python train.py --n_layer=8 --d_model=128 --n_head=2 --n_kv_head=2 --head_dim=64 --d_mlp=512 --vocab_size=2048 --activation="squared_leaky_relu" --norm="rmsnorm" --norm_place="pre" --norm_eps=1e-07 --positions="rope" --rope_base=1020.0 --rope_fraction=0.5 --qk_norm=true --attn_scale=0.131 --bias="none" --tie_embeddings=false --parallel_block=false --extras=["some layers without attention", "local attention windows", "shifted keys", "gated attention", "capped logits"] --init="normal" --init_std_qkv=0.0442 --init_std_o=0.0 --init_std_up=0.0442 --init_std_down=0.0 --optimizer="adamw" --lr=0.00284 --beta1=0.95 --beta2=0.99 --weight_decay=0.048 --lr_head=0.00621 --grad_clip=0.5 --warmup_steps=409 --schedule="wsd" --decay_fraction=0.368 --decay_shape="linear" --final_lr_fraction=0.05 --batch_tokens=[8192, 16384, 24576] --seq_len=1024 --doc_mask=true --train_tokens=138400000 --steps=9231 --dataset="wikipedia_en"
Each number is 200 + 40 x the weight over its row's rms, rounded and kept within 0 to 999. Layers, rows and columns count from 0. The size before them is the row's rms in percent of the matrix's.

# layer 3 MLP up, 512x128, rms 0.185, rows 329-383, columns 64-127
112,191,290,223,242,242,204,206,293,201,252,132,225,200,230,251,145,222,250,211,150,175,175,158,187,211,220,164,192,147,265,180,216,164,254,136,176,255,211,156,226,216,159,245,239,211,264,236,155,177,185,134,213,276,140,209,171,261,152,229,243,227,178,275,169
105,118,192,211,105,257,179,206,179,218,196,190,248,165,203,154,213,249,216,205,145,179,173,215,202,189,169,223,194,206,234,188,151,155,226,186,173,195,164,168,241,88,201,171,183,239,223,230,186,253,256,200,257,196,210,205,262,254,129,244,139,179,236,207,218
110,195,200,192,264,207,215,171,159,204,125,244,159,137,280,178,222,197,202,247,176,123,209,223,233,303,244,190,208,238,179,167,178,142,169,194,197,193,262,299,135,262,182,230,222,168,262,202,186,244,202,172,197,166,207,275,182,223,223,154,205,182,206,217,225
102,232,203,171,188,231,204,268,228,209,180,249,218,167,223,188,161,124,155,223,257,141,202,222,264,215,182,260,250,173,166,212,224,126,189,239,231,197,244,169,180,247,271,209,202,225,219,236,144,187,209,176,230,268,152,222,200,202,229,208,203,285,149,201,152
010,209,183,205,122,263,211,216,192,211,244,242,270,205,241,250,257,167,184,211,149,207,188,226,188,128,169,170,280,127,175,182,222,193,303,244,188,249,178,206,216,205,236,172,165,111,269,199,107,251,216,190,181,221,177,197,175,227,127,124,204,261,163,209,212
015,174,181,141,137,156,188,251,210,192,211,205,164,226,234,163,227,198,171,236,173,179,197,217,183,150,157,230,232,153,233,170,231,258,250,269,172,202,251,201,209,228,244,167,290,203,144,210,157,190,161,186,165,284,134,214,137,273,186,264,240,200,246,137,267
110,195,176,214,162,268,278,156,179,146,168,163,268,185,235,238,217,164,185,290,126,186,159,237,97,188,143,215,248,182,258,155,179,191,189,219,223,244,241,249,210,150,189,221,164,115,249,187,198,203,215,136,259,163,211,189,175,177,178,236,215,219,186,153,238
108,179,141,233,140,204,268,239,254,220,147,133,211,227,267,211,209,152,203,172,179,196,181,193,155,178,229,194,195,223,188,254,140,157,175,227,193,171,210,203,244,175,207,185,160,166,177,151,178,148,228,186,121,186,139,198,156,158,193,146,223,171,145,181,132
022,196,145,195,192,179,219,190,145,211,203,224,274,132,211,134,145,126,123,128,252,198,162,179,189,165,195,249,170,144,202,214,205,226,190,217,228,206,196,190,202,203,312,146,188,185,149,214,191,240,234,263,176,163,188,221,177,201,273,162,182,157,238,212,151
107,195,199,183,187,196,179,144,189,145,235,137,257,187,306,156,191,218,169,243,192,192,209,205,210,161,206,184,218,186,235,160,161,159,198,117,286,199,217,266,226,194,250,223,178,140,213,151,218,189,143,187,186,180,164,183,147,148,141,257,210,253,195,172,183
103,227,167,178,223,211,135,242,139,167,214,164,313,216,228,179,199,217,158,215,228,193,206,150,206,211,164,186,140,209,241,214,203,118,263,194,144,198,156,185,197,186,202,169,191,293,203,145,240,148,236,191,177,147,160,202,182,287,159,242,264,222,189,166,132
110,181,156,152,178,222,134,228,270,226,182,224,228,136,234,244,198,240,229,246,203,234,111,249,261,160,197,218,99,178,172,213,251,143,167,184,237,193,169,187,244,266,165,135,289,238,194,150,188,210,205,145,243,262,177,200,212,249,141,238,254,182,175,236,178
023,217,219,182,177,268,217,144,204,183,131,233,186,165,185,268,244,191,171,205,191,187,200,118,195,153,202,210,220,226,167,205,224,211,211,217,144,207,280,204,207,185,206,216,98,151,125,173,258,232,147,183,137,247,204,196,178,173,189,200,165,150,189,121,179
115,267,220,175,220,168,125,207,149,166,178,173,260,173,172,154,206,132,233,250,272,192,209,153,212,147,181,186,118,200,206,305,185,118,200,176,168,228,182,203,233,290,232,235,162,240,140,204,185,244,198,249,174,217,158,217,197,237,208,212,155,227,167,296,139
118,99,164,191,150,177,177,218,209,195,250,201,196,219,275,259,200,248,264,229,187,293,153,297,199,208,171,141,193,188,213,204,223,202,204,233,119,193,158,130,181,205,272,239,151,224,201,159,153,197,141,193,184,134,250,140,225,225,213,216,193,142,244,168,184
111,194,219,194,185,268,198,197,212,230,234,195,207,263,161,232,181,149,131,222,97,239,238,215,157,104,231,119,239,137,188,244,157,174,251,201,150,252,186,162,200,150,178,147,179,177,154,170,226,288,223,207,202,270,169,147,141,182,128,179,215,222,249,228,190
104,180,206,215,220,202,142,194,273,237,189,187,265,228,160,234,141,249,136,192,195,198,147,211,168,154,141,326,141,195,222,190,170,94,146,179,215,243,181,206,186,254,247,183,208,195,176,237,225,208,262,218,212,195,152,201,214,217,246,295,219,215,178,179,196
107,176,183,239,135,177,154,232,260,268,194,237,189,202,121,190,169,143,259,202,232,176,292,178,226,174,292,208,270,201,214,181,211,308,161,244,200,233,124,175,161,192,214,190,157,236,164,199,270,240,184,195,242,175,235,136,234,267,245,281,158,135,173,191,186
108,163,220,220,220,254,251,213,204,176,276,148,180,130,183,195,217,185,187,228,220,217,143,113,162,185,164,254,278,146,217,196,191,198,247,175,179,184,191,134,140,248,166,271,230,284,237,193,245,136,196,111,209,220,184,201,233,275,182,182,224,230,175,223,155
103,296,203,209,130,206,237,182,134,217,145,209,251,126,208,207,246,149,247,191,152,134,88,113,164,170,184,212,178,183,147,156,221,102,205,160,192,206,262,195,170,168,147,151,227,202,246,150,245,235,181,279,213,251,209,190,158,206,114,271,163,204,248,146,236
113,265,214,210,248,291,197,217,199,228,194,167,302,218,200,171,182,174,196,166,191,211,176,278,182,182,202,221,243,236,205,200,210,240,230,170,143,197,185,265,182,215,275,204,234,217,184,242,134,171,203,152,185,196,144,246,232,153,210,152,261,162,218,182,242
112,203,216,200,238,249,174,235,250,213,225,225,167,156,212,265,257,139,246,167,196,210,275,149,250,250,225,192,275,172,200,152,268,173,230,180,180,214,205,188,175,147,146,181,211,111,186,157,163,185,299,267,248,232,219,168,219,230,208,250,199,168,208,212,113
020,252,209,203,188,117,221,211,197,217,240,199,259,219,196,259,183,147,210,129,216,259,203,159,190,178,198,167,189,211,231,236,261,205,223,138,192,206,158,182,185,205,166,243,241,235,140,252,136,175,214,175,128,228,116,203,179,161,209,187,246,187,168,154,252
112,165,219,247,225,168,144,186,278,222,220,214,248,222,139,201,297,103,255,173,207,162,241,222,236,149,209,244,205,213,217,174,272,205,161,186,193,268,219,200,218,155,222,220,192,203,211,285,144,170,249,198,230,223,242,247,191,183,166,189,198,118,229,162,207
112,153,205,114,170,170,201,194,172,213,224,252,186,128,160,170,254,199,155,233,179,227,181,180,216,202,161,202,215,181,282,233,129,130,187,213,163,231,163,191,130,254,117,233,167,195,185,167,181,179,273,322,150,135,131,172,238,196,266,165,178,240,321,198,143
117,228,139,189,186,197,145,220,171,191,147,188,233,198,218,210,239,262,258,228,239,221,225,183,241,165,220,169,256,254,207,217,192,92,98,212,191,168,208,210,100,230,252,182,183,219,134,147,174,169,161,177,197,150,190,281,171,224,226,207,254,222,190,176,187
123,198,179,256,221,214,163,171,229,222,240,255,177,199,175,281,195,160,223,171,158,115,200,221,196,217,247,234,154,196,172,242,183,208,145,180,252,254,232,173,196,172,204,137,182,222,167,233,243,201,108,236,270,173,230,143,251,216,234,190,264,139,259,248,257
106,147,197,181,252,219,106,197,251,213,161,247,232,144,179,241,273,160,263,189,163,247,130,247,284,303,201,123,227,182,219,183,166,217,204,179,195,179,125,212,236,269,163,203,173,177,171,243,235,231,167,264,215,210,180,229,210,254,248,212,205,176,234,263,220
107,198,196,247,235,178,191,181,308,161,196,205,183,200,155,143,292,105,165,228,172,199,173,208,241,169,296,235,194,182,194,197,179,216,142,190,215,287,180,242,172,184,229,241,238,193,265,203,234,186,238,208,233,199,204,205,205,166,200,174,228,171,193,171,140
107,170,94,233,235,180,254,181,243,185,235,185,169,277,126,181,200,117,176,204,179,156,181,169,228,231,237,194,185,237,200,202,155,266,167,203,249,172,274,191,205,183,275,253,180,169,219,218,259,266,195,205,184,143,139,129,215,253,243,198,188,210,193,189,209
101,129,162,228,146,168,169,243,152,264,108,153,207,185,192,195,175,213,174,193,171,222,173,272,161,291,167,172,241,201,276,210,211,161,260,198,181,222,160,184,132,204,184,223,246,177,178,103,206,177,204,210,197,146,212,213,169,199,151,298,263,229,193,222,247
021,208,218,201,175,255,198,139,273,233,185,200,178,169,246,236,144,214,147,245,162,206,202,162,244,222,210,195,156,244,178,191,230,121,215,215,185,217,206,191,244,244,157,164,250,215,239,176,221,204,157,270,195,173,110,180,225,273,202,181,169,254,170,240,236
015,284,220,231,210,172,246,201,145,257,167,248,172,144,193,211,217,165,182,202,208,146,132,196,180,267,233,147,202,223,168,137,199,131,207,169,238,207,209,169,205,228,151,187,241,273,227,167,196,257,174,238,220,144,147,195,263,174,153,184,185,188,203,237,191
112,273,212,235,228,246,250,201,142,185,209,222,222,149,239,227,239,179,193,198,220,178,177,158,209,244,144,198,265,201,144,151,221,219,202,269,206,180,244,250,192,200,164,173,166,194,281,186,183,251,309,244,213,251,190,182,206,153,173,219,165,189,156,179,208
057,200,191,189,179,159,204,186,177,300,170,265,276,150,150,196,249,224,220,238,211,167,202,226,170,141,275,239,304,150,180,289,204,224,207,182,206,198,202,182,191,151,157,152,293,233,234,150,133,206,263,253,223,167,158,222,218,195,219,238,265,181,205,218,141
119,146,193,229,168,272,197,221,270,231,194,192,157,186,234,245,250,182,240,166,213,163,203,235,190,212,290,220,201,187,239,177,210,202,216,303,260,194,213,250,197,199,179,251,214,216,225,245,147,191,214,153,226,168,158,193,169,224,219,139,214,167,228,243,214
128,220,192,223,186,268,146,174,264,212,274,203,261,149,185,212,279,227,209,256,209,234,242,216,215,176,186,233,232,150,246,209,259,155,158,229,219,213,234,219,131,189,184,269,188,187,206,189,161,179,251,211,188,282,145,282,179,212,162,204,210,204,229,158,170
095,277,180,246,196,258,225,206,230,160,226,210,207,130,196,220,227,181,163,267,147,293,272,129,160,231,195,251,241,191,216,167,200,155,156,234,159,220,229,136,236,182,232,258,161,146,162,218,132,173,232,222,160,186,203,285,130,204,230,121,255,192,201,211,221
111,160,184,232,196,238,206,196,231,182,245,163,259,277,255,164,184,271,234,167,223,213,271,217,151,156,227,185,190,212,266,174,96,185,186,189,214,183,166,203,254,239,161,175,177,245,240,197,169,216,157,185,186,129,218,231,298,142,242,254,130,169,117,225,179
116,125,104,163,210,161,182,190,175,163,179,208,200,186,189,167,172,206,247,230,211,197,190,185,198,211,188,127,128,200,199,264,178,197,201,161,195,193,179,263,173,196,156,150,133,198,103,200,256,206,181,227,165,178,249,266,243,229,176,199,174,185,205,197,155
108,214,153,189,182,197,157,145,224,175,241,211,214,246,271,225,113,298,196,219,131,188,214,169,211,200,183,176,117,180,231,192,243,113,166,239,217,213,151,222,216,215,191,124,183,210,216,198,203,206,208,237,234,207,204,227,219,228,187,283,240,266,223,187,192
106,288,236,203,142,180,141,177,205,151,158,208,203,228,186,164,185,258,190,224,183,244,242,229,240,159,252,201,145,212,199,177,209,159,197,236,160,165,189,121,190,228,197,196,168,225,195,186,190,206,136,177,140,159,239,203,135,184,227,228,188,138,161,228,217
010,171,221,199,201,199,261,190,199,232,185,205,200,216,243,158,120,219,183,226,295,254,187,229,135,278,222,226,191,176,183,185,162,162,183,254,178,208,296,175,265,231,150,264,234,151,269,254,100,294,250,231,228,233,216,106,166,223,186,167,134,200,223,222,165
115,195,188,182,186,211,245,284,212,199,216,148,223,209,191,266,140,182,235,272,257,233,213,207,190,182,216,194,234,304,183,183,153,231,217,201,278,203,196,204,206,250,252,218,146,231,201,164,228,289,186,246,129,199,236,183,240,168,185,239,198,183,207,180,203
109,191,251,221,164,220,179,270,206,255,324,202,217,130,130,166,274,205,189,225,156,131,174,198,227,181,138,231,199,141,210,137,206,217,180,180,134,180,206,102,111,209,209,174,240,202,170,195,156,139,240,180,165,225,224,210,218,166,191,239,272,215,221,210,229
010,227,218,216,219,264,210,188,183,175,177,224,268,199,187,178,240,164,216,147,205,249,196,163,267,146,221,103,230,212,196,218,215,255,203,177,184,244,171,148,209,169,243,232,216,157,227,224,181,161,227,240,187,151,175,254,197,107,196,249,199,198,236,167,192
008,240,225,216,186,192,226,190,96,149,199,192,169,236,188,238,226,154,171,188,219,129,188,174,192,198,194,207,176,182,175,220,224,262,150,207,200,178,182,98,260,249,189,177,200,197,167,236,188,239,182,160,214,254,136,167,194,174,247,264,196,199,263,134,229
105,199,131,206,202,199,138,238,250,144,159,258,198,226,222,254,246,188,199,185,118,249,235,148,239,165,232,83,170,127,189,226,262,160,241,185,262,253,193,122,194,158,172,224,198,180,87,162,187,172,247,179,304,266,134,207,181,187,166,206,245,218,182,259,155
015,181,115,138,138,227,139,128,116,217,174,208,233,176,172,195,217,164,142,165,201,148,221,249,215,231,154,179,213,204,207,196,159,148,207,220,195,186,203,156,181,248,231,222,149,206,126,187,242,250,181,205,177,240,227,161,131,148,274,229,210,217,218,188,225
015,192,269,186,210,223,186,218,236,249,253,178,224,197,187,166,302,128,257,208,218,319,264,207,258,169,241,193,247,162,175,174,204,179,200,182,231,234,181,240,175,207,195,163,203,281,240,140,186,221,248,185,201,223,183,213,195,229,226,159,220,199,209,216,219
012,197,291,161,185,179,153,160,193,224,219,183,218,208,199,148,174,194,298,181,184,257,239,259,221,216,192,223,250,193,194,242,211,200,292,181,196,195,225,203,234,188,151,227,197,224,233,240,225,295,295,116,192,247,195,215,171,230,216,195,190,247,181,185,182
114,195,204,127,217,179,184,161,113,190,155,229,177,157,264,129,165,215,171,221,200,189,239,191,233,216,205,245,173,225,168,181,218,112,224,195,253,267,243,238,243,180,183,162,187,143,227,171,167,214,257,191,253,199,230,140,190,255,197,238,118,104,172,240,171
121,223,250,218,219,171,201,196,205,207,248,191,167,267,195,217,197,84,170,155,260,195,193,234,253,151,198,172,159,193,212,171,159,224,222,246,146,261,228,174,173,265,274,227,272,206,202,259,216,209,172,187,248,244,187,131,279,136,156,221,213,177,267,165,188
099,231,200,165,129,158,240,141,201,255,273,198,265,232,230,180,202,178,166,155,205,192,191,261,270,205,227,232,245,212,175,184,197,185,212,224,194,276,191,209,233,196,213,236,170,225,157,210,263,172,173,237,190,198,280,160,183,158,152,206,141,188,212,152,228
109,193,153,114,144,188,175,155,121,188,188,196,262,160,260,238,208,173,273,207,108,190,246,194,167,244,148,271,164,191,228,245,174,159,221,234,119,208,202,225,200,182,206,201,259,228,214,147,186,135,167,208,233,210,221,239,200,242,166,183,172,202,184,243,179
# layer 3 MLP down (transposed), 512x128, rms 0.142, rows 329-382, columns 64-127
109,187,175,294,217,185,301,191,210,175,159,236,223,205,139,245,162,120,155,190,166,182,140,232,182,80,181,198,190,218,251,143,245,208,218,196,136,237,188,248,254,170,237,216,247,214,183,186,237,182,147,222,182,164,187,189,209,227,220,196,216,190,235,217,193
104,177,311,222,166,163,216,196,156,195,231,219,286,205,180,180,239,255,207,165,193,200,243,196,239,152,332,235,266,185,174,203,181,203,185,182,170,213,226,199,168,202,206,199,142,259,87,210,200,201,229,160,234,221,160,210,191,199,209,200,247,184,166,213,226
113,242,193,264,150,202,113,226,188,225,214,227,180,186,157,199,240,179,161,248,141,259,187,166,245,147,110,231,210,232,150,216,187,158,247,194,262,258,261,193,170,181,201,190,182,208,205,154,164,213,147,182,167,161,191,179,223,123,235,238,223,193,122,155,202
102,176,239,120,225,167,280,169,160,268,146,165,218,202,184,251,199,254,213,145,125,208,202,164,147,204,246,114,205,164,305,201,112,295,189,184,187,310,161,204,192,195,124,186,191,222,168,185,186,210,137,185,192,134,219,149,185,211,208,195,179,147,161,161,281
020,180,198,185,197,164,234,178,207,200,244,151,158,247,139,206,269,179,204,167,227,209,127,88,166,130,146,196,192,210,230,212,156,227,143,140,180,268,259,241,199,167,173,208,189,213,247,213,210,166,287,86,194,157,278,210,216,187,185,185,202,150,180,229,223
023,188,201,237,176,205,249,294,197,135,207,201,224,162,135,161,183,164,163,189,194,133,171,180,245,172,284,302,210,164,262,239,190,121,187,201,273,209,198,206,193,219,211,263,167,257,262,205,216,193,222,248,228,196,154,206,200,258,158,213,199,199,186,320,247
116,195,113,184,216,173,146,163,186,182,171,222,179,167,215,192,160,294,258,172,207,159,190,117,174,187,232,227,205,205,299,174,168,221,159,217,235,215,254,141,253,199,161,226,195,242,242,148,305,167,149,235,196,157,252,186,206,249,228,170,187,163,229,222,265
109,237,177,201,176,167,245,184,257,183,243,243,180,215,158,208,201,164,159,191,159,208,218,168,259,169,161,264,186,175,142,204,208,242,220,164,238,72,173,156,191,203,160,254,258,161,136,221,208,196,205,237,206,267,201,194,215,175,223,189,209,169,199,209,203
030,160,226,181,185,212,215,244,214,188,201,211,192,216,233,240,183,238,277,241,206,242,169,299,269,282,173,140,218,216,233,232,214,195,172,218,170,264,175,233,191,123,208,246,227,228,200,218,172,158,203,250,222,170,155,177,213,181,190,192,234,236,230,276,176
109,173,168,205,204,207,220,234,228,229,130,183,164,202,174,209,217,161,207,194,221,192,143,173,259,231,187,245,246,161,116,177,246,240,225,155,262,80,183,172,231,170,167,184,219,177,172,129,198,228,232,221,189,200,182,200,166,216,234,174,152,223,205,206,203
104,201,175,182,151,193,210,174,112,228,195,217,183,225,253,216,181,204,217,215,182,175,144,227,175,200,171,215,179,216,198,235,200,71,229,220,233,60,265,207,161,245,190,235,182,223,216,187,182,204,235,204,247,164,181,115,237,241,207,196,192,271,216,191,171
108,151,151,189,174,192,193,210,166,191,225,212,235,194,195,154,210,154,200,145,239,241,157,182,281,173,209,213,218,204,214,226,165,176,202,183,217,321,253,185,209,210,136,209,231,195,280,194,111,157,151,157,182,213,303,181,243,171,160,148,198,198,231,173,225
034,276,186,172,171,142,157,211,175,187,128,191,213,159,135,201,226,252,166,238,212,128,213,177,219,203,240,219,186,207,222,224,217,108,144,164,217,232,189,244,216,216,307,132,176,207,200,138,188,173,272,185,193,190,229,182,242,183,188,224,201,148,187,263,184
110,264,182,221,157,213,206,202,207,230,154,185,193,213,183,237,142,182,200,198,199,207,152,158,157,146,284,197,237,180,171,183,226,189,213,211,202,163,178,233,220,170,208,218,136,154,274,236,207,174,173,229,248,169,274,175,202,225,190,169,199,219,231,136,217
110,211,249,224,137,195,202,123,151,171,148,215,197,192,214,148,207,187,225,181,265,254,222,148,252,170,203,222,174,204,232,248,243,246,233,188,140,232,182,157,138,161,225,187,183,173,193,164,208,260,212,242,220,189,156,198,230,222,158,209,176,161,171,145,202
108,270,205,178,209,168,236,163,269,140,175,191,145,214,267,194,150,112,217,153,147,175,196,188,196,191,260,215,162,165,131,187,252,164,180,203,116,216,281,146,225,210,205,298,191,219,194,217,319,196,183,242,209,195,177,187,142,242,184,202,191,190,194,251,141
100,194,240,229,217,265,161,159,203,139,247,267,274,154,211,258,217,236,168,177,199,195,218,203,175,208,186,247,227,246,165,249,184,169,156,228,184,170,208,173,202,172,239,207,230,128,188,178,235,128,224,177,103,143,143,293,232,192,245,157,199,144,282,145,230
109,194,221,316,163,238,181,186,203,198,152,194,149,189,173,192,229,176,213,205,193,188,248,159,293,263,75,187,245,197,223,216,184,228,248,178,259,243,234,249,138,151,199,193,203,160,200,234,199,154,142,195,227,151,221,192,142,228,122,233,228,276,209,161,191
109,251,168,170,222,182,144,222,233,192,116,204,185,149,220,149,233,214,227,170,163,158,297,262,198,203,229,194,187,235,208,234,146,217,175,246,207,136,177,277,282,164,170,197,131,155,246,237,239,222,211,213,259,151,214,213,181,141,209,140,238,237,233,107,226
106,176,283,174,247,191,241,182,182,189,224,207,114,154,244,100,248,156,254,238,172,239,195,209,205,208,224,208,237,176,229,260,180,253,158,207,212,154,183,172,238,159,172,246,252,168,179,187,227,164,183,183,207,130,248,179,186,178,280,182,183,101,171,267,182
117,213,247,190,200,287,255,194,148,219,209,77,205,171,249,184,186,232,232,262,187,199,239,202,184,171,250,179,215,256,130,232,198,173,192,202,186,184,201,203,161,184,205,202,220,180,153,225,142,195,193,205,218,187,195,217,215,202,144,176,249,241,189,231,189
105,210,196,162,146,194,245,256,207,252,177,216,244,301,198,288,186,190,168,182,178,226,174,256,202,176,206,201,109,270,169,155,166,245,176,224,239,196,191,222,202,224,262,212,191,245,203,188,235,248,181,171,179,204,242,220,166,120,224,150,216,81,171,215,184
031,157,220,135,228,199,164,233,192,233,152,244,126,133,152,163,169,294,181,128,172,216,254,203,229,291,276,199,207,199,170,182,228,167,158,217,170,165,205,206,240,210,226,168,205,190,141,263,280,256,273,193,197,171,264,216,193,205,262,223,164,265,174,161,203
112,268,178,212,200,217,163,142,185,190,192,123,173,180,283,177,249,190,109,233,208,236,184,193,247,194,229,133,179,204,220,174,192,178,208,230,199,339,172,247,198,200,197,179,202,148,216,172,225,201,176,141,253,154,153,146,187,148,176,142,190,276,153,157,170
109,146,165,252,186,245,195,259,180,157,156,198,251,216,195,207,204,289,219,215,122,200,179,203,187,245,167,201,219,161,196,107,100,103,204,211,218,215,155,203,198,231,171,221,144,206,194,246,187,246,210,227,184,151,285,191,174,156,92,206,157,218,212,168,210
115,239,213,221,235,189,155,217,190,185,225,217,220,161,158,182,167,238,125,168,103,204,240,157,92,163,197,217,220,193,215,232,211,237,163,191,202,209,195,131,184,160,159,183,197,137,248,253,260,196,197,250,263,287,195,170,166,199,244,171,160,222,246,166,225
115,220,210,240,206,178,199,147,193,270,251,198,253,208,194,234,244,246,178,174,177,192,216,187,203,194,226,288,201,221,193,166,168,206,176,176,285,244,239,150,251,157,228,189,158,183,220,255,194,149,206,220,219,197,207,210,129,221,229,178,172,227,223,173,236
106,219,212,230,167,205,196,253,173,258,229,211,181,244,110,200,226,178,166,216,221,125,209,207,172,203,221,191,192,233,209,204,167,240,193,195,252,372,140,239,152,187,225,164,148,154,169,213,187,184,205,208,120,221,253,232,163,205,156,181,180,192,223,234,182
120,195,227,218,176,182,127,136,215,194,233,165,100,261,178,183,248,211,130,232,152,237,193,269,182,204,266,177,203,171,198,205,223,220,202,115,204,273,172,218,170,195,264,271,205,241,267,199,238,194,121,175,220,130,161,150,192,115,155,203,162,172,168,186,222
105,229,213,263,244,196,270,208,260,237,285,222,202,214,207,209,196,232,285,231,270,184,228,177,229,188,145,180,213,167,163,250,230,230,266,222,170,195,192,177,223,168,174,151,209,229,224,192,202,175,206,166,191,223,233,214,204,187,241,135,196,132,102,203,185
112,186,227,167,187,109,207,193,193,123,185,180,160,148,186,222,194,240,194,252,227,170,171,170,248,208,233,240,200,216,248,192,223,210,217,152,222,232,222,208,237,185,218,184,204,195,182,219,239,227,197,276,152,275,147,137,255,227,187,234,182,161,183,196,201
033,207,183,241,228,219,192,147,214,159,200,214,241,171,210,227,178,96,246,249,122,154,223,218,215,182,216,176,214,161,283,225,186,199,174,240,185,209,180,171,249,195,197,224,198,201,302,170,144,220,210,163,191,226,232,241,188,134,169,208,288,183,192,163,207
025,229,234,153,215,227,181,152,226,232,226,239,230,240,258,189,213,253,205,267,192,192,206,211,224,263,236,162,157,255,195,223,260,197,181,231,218,158,169,227,179,247,192,189,187,292,188,310,224,176,227,129,227,191,264,191,216,111,220,246,216,245,156,204,195
115,229,204,162,258,203,193,156,185,216,210,253,133,270,218,153,217,207,242,196,165,258,201,220,189,196,216,147,227,147,218,182,213,303,195,200,171,274,203,187,194,182,217,192,205,195,200,189,226,197,129,260,232,185,197,220,225,219,200,163,103,178,181,263,133
064,163,194,157,178,147,273,190,227,198,237,228,157,195,243,186,195,177,167,219,281,148,220,205,153,218,155,219,164,217,252,247,248,178,168,196,241,285,185,195,193,261,200,248,221,203,184,207,189,199,252,189,199,100,207,179,230,223,252,225,151,294,239,158,212
113,282,201,202,212,232,232,187,232,307,178,199,172,173,235,201,281,199,142,203,159,215,219,242,234,173,161,158,161,223,193,224,141,164,177,198,168,208,264,149,239,160,180,147,213,197,157,150,247,199,168,283,171,253,209,213,168,128,237,181,161,218,155,248,234
123,205,170,240,172,218,165,171,275,240,198,271,275,216,191,200,226,199,163,170,211,205,222,179,179,213,196,239,239,228,176,218,218,144,156,217,195,249,189,234,193,206,174,248,202,213,141,209,177,179,181,188,171,226,233,226,224,192,71,174,222,156,248,182,200
089,287,169,179,227,153,219,206,199,158,253,253,225,145,162,156,158,223,185,196,228,226,166,189,174,215,176,178,188,217,227,173,173,180,215,234,192,160,186,269,240,224,210,130,178,236,249,251,177,181,188,191,212,115,125,252,243,150,242,199,254,213,84,187,140
112,264,230,163,206,170,147,209,240,252,193,213,182,159,222,165,165,157,179,278,289,181,258,211,270,268,115,206,215,224,169,217,338,150,234,173,163,216,166,171,171,210,226,246,232,148,175,215,130,210,224,234,256,274,222,182,193,251,164,202,231,144,259,210,142
113,231,225,163,183,243,168,249,188,130,213,197,191,183,205,228,148,186,197,155,144,105,247,211,195,173,207,215,122,232,227,193,226,215,190,160,226,182,202,205,184,182,219,196,254,104,184,194,198,232,217,148,177,278,147,259,229,247,235,118,167,176,187,267,193
109,171,142,203,257,231,220,224,194,201,226,209,182,137,163,212,240,163,208,202,267,269,156,232,184,254,215,209,215,219,188,244,195,227,236,257,172,70,197,196,197,219,175,249,199,156,147,229,151,172,202,208,152,146,202,200,277,200,276,212,231,243,245,199,161
107,189,237,276,198,256,207,201,243,259,239,199,223,131,260,184,253,218,176,269,208,201,179,220,250,233,257,160,198,192,241,144,225,243,288,150,248,56,161,147,161,187,185,207,247,178,218,162,112,194,210,234,175,254,171,157,215,208,207,222,197,229,168,222,201
024,126,162,142,228,135,223,195,153,120,207,211,178,199,203,183,197,181,206,213,180,200,235,192,209,200,228,184,228,226,220,227,189,225,187,233,241,217,160,255,104,216,280,218,178,155,154,142,220,177,266,204,201,198,178,224,269,186,223,178,186,290,165,227,235
111,243,275,158,161,215,215,223,164,180,156,166,198,229,221,171,184,201,176,226,175,256,202,185,231,208,227,183,245,182,235,234,196,223,239,200,187,0,207,225,168,189,227,227,205,254,258,158,289,199,147,177,243,174,259,188,236,242,155,198,203,191,147,216,212
108,173,146,154,223,222,209,236,192,186,186,228,196,232,185,189,140,255,139,246,158,227,230,192,180,199,220,155,165,222,194,246,126,156,200,190,151,151,158,302,157,246,158,182,239,181,198,165,308,204,157,235,219,208,224,207,160,223,204,198,146,157,232,166,223
020,162,239,222,169,208,195,188,208,136,172,187,203,141,152,241,167,199,196,185,209,203,265,224,192,238,199,251,207,192,195,192,227,171,216,221,114,207,166,144,208,193,199,216,176,262,270,196,232,269,234,128,201,165,201,237,223,211,242,194,249,139,241,189,175
016,220,128,268,190,134,186,241,202,170,183,199,231,218,119,223,170,265,280,188,179,230,189,253,269,194,215,190,161,154,193,155,233,155,139,158,225,133,180,177,190,226,224,183,214,196,233,211,226,157,223,227,265,211,232,232,183,231,175,188,264,281,172,169,273
105,200,215,166,235,210,178,182,248,237,237,235,269,208,50,204,179,145,254,195,282,241,147,233,218,185,190,253,271,211,226,202,224,205,234,191,155,248,205,208,172,241,200,251,206,229,228,162,148,193,208,152,264,164,196,221,211,235,213,166,211,179,167,284,171
023,189,159,165,166,165,180,202,183,227,167,200,182,195,138,190,207,252,178,292,290,192,202,211,188,181,127,280,257,274,159,160,208,247,206,183,226,227,188,262,211,240,216,170,163,148,247,183,270,175,231,275,213,204,230,190,171,177,236,211,220,90,201,186,159
024,229,155,267,232,175,212,183,241,226,133,189,176,209,258,206,239,212,252,120,157,151,217,225,243,177,185,171,240,209,181,323,266,301,189,191,236,147,194,168,234,209,209,255,229,140,213,249,270,175,175,146,196,206,173,254,154,211,157,222,231,194,202,134,168
020,148,173,160,169,224,217,148,195,198,230,191,262,136,173,188,167,242,187,168,172,191,234,158,133,246,221,244,267,187,245,223,244,275,186,171,116,163,239,219,197,146,219,211,272,148,217,215,177,205,163,208,264,168,208,156,228,191,211,266,232,199,145,175,191
115,185,147,148,175,193,274,189,246,207,171,192,190,208,143,258,190,119,243,270,197,176,210,242,223,216,180,195,217,221,219,237,158,172,180,196,177,318,170,199,185,219,185,201,102,205,179,193,149,119,209,245,169,233,189,219,181,126,118,198,247,219,285,132,248
117,235,171,114,201,175,170,167,135,166,174,209,189,174,308,136,186,164,160,166,127,242,171,230,231,203,180,206,238,253,156,148,270,175,224,225,220,229,148,223,165,195,265,205,232,238,229,187,193,202,121,131,246,159,140,227,161,184,186,183,164,214,185,150,215
105,126,124,241,178,167,179,198,220,229,264,316,218,185,193,218,128,246,264,213,234,217,207,246,170,278,255,227,213,219,186,232,179,151,235,246,169,283,244,197,217,202,144,228,148,163,155,156,181,175,177,250,197,231,155,230,203,159,243,222,194,260,229,177,192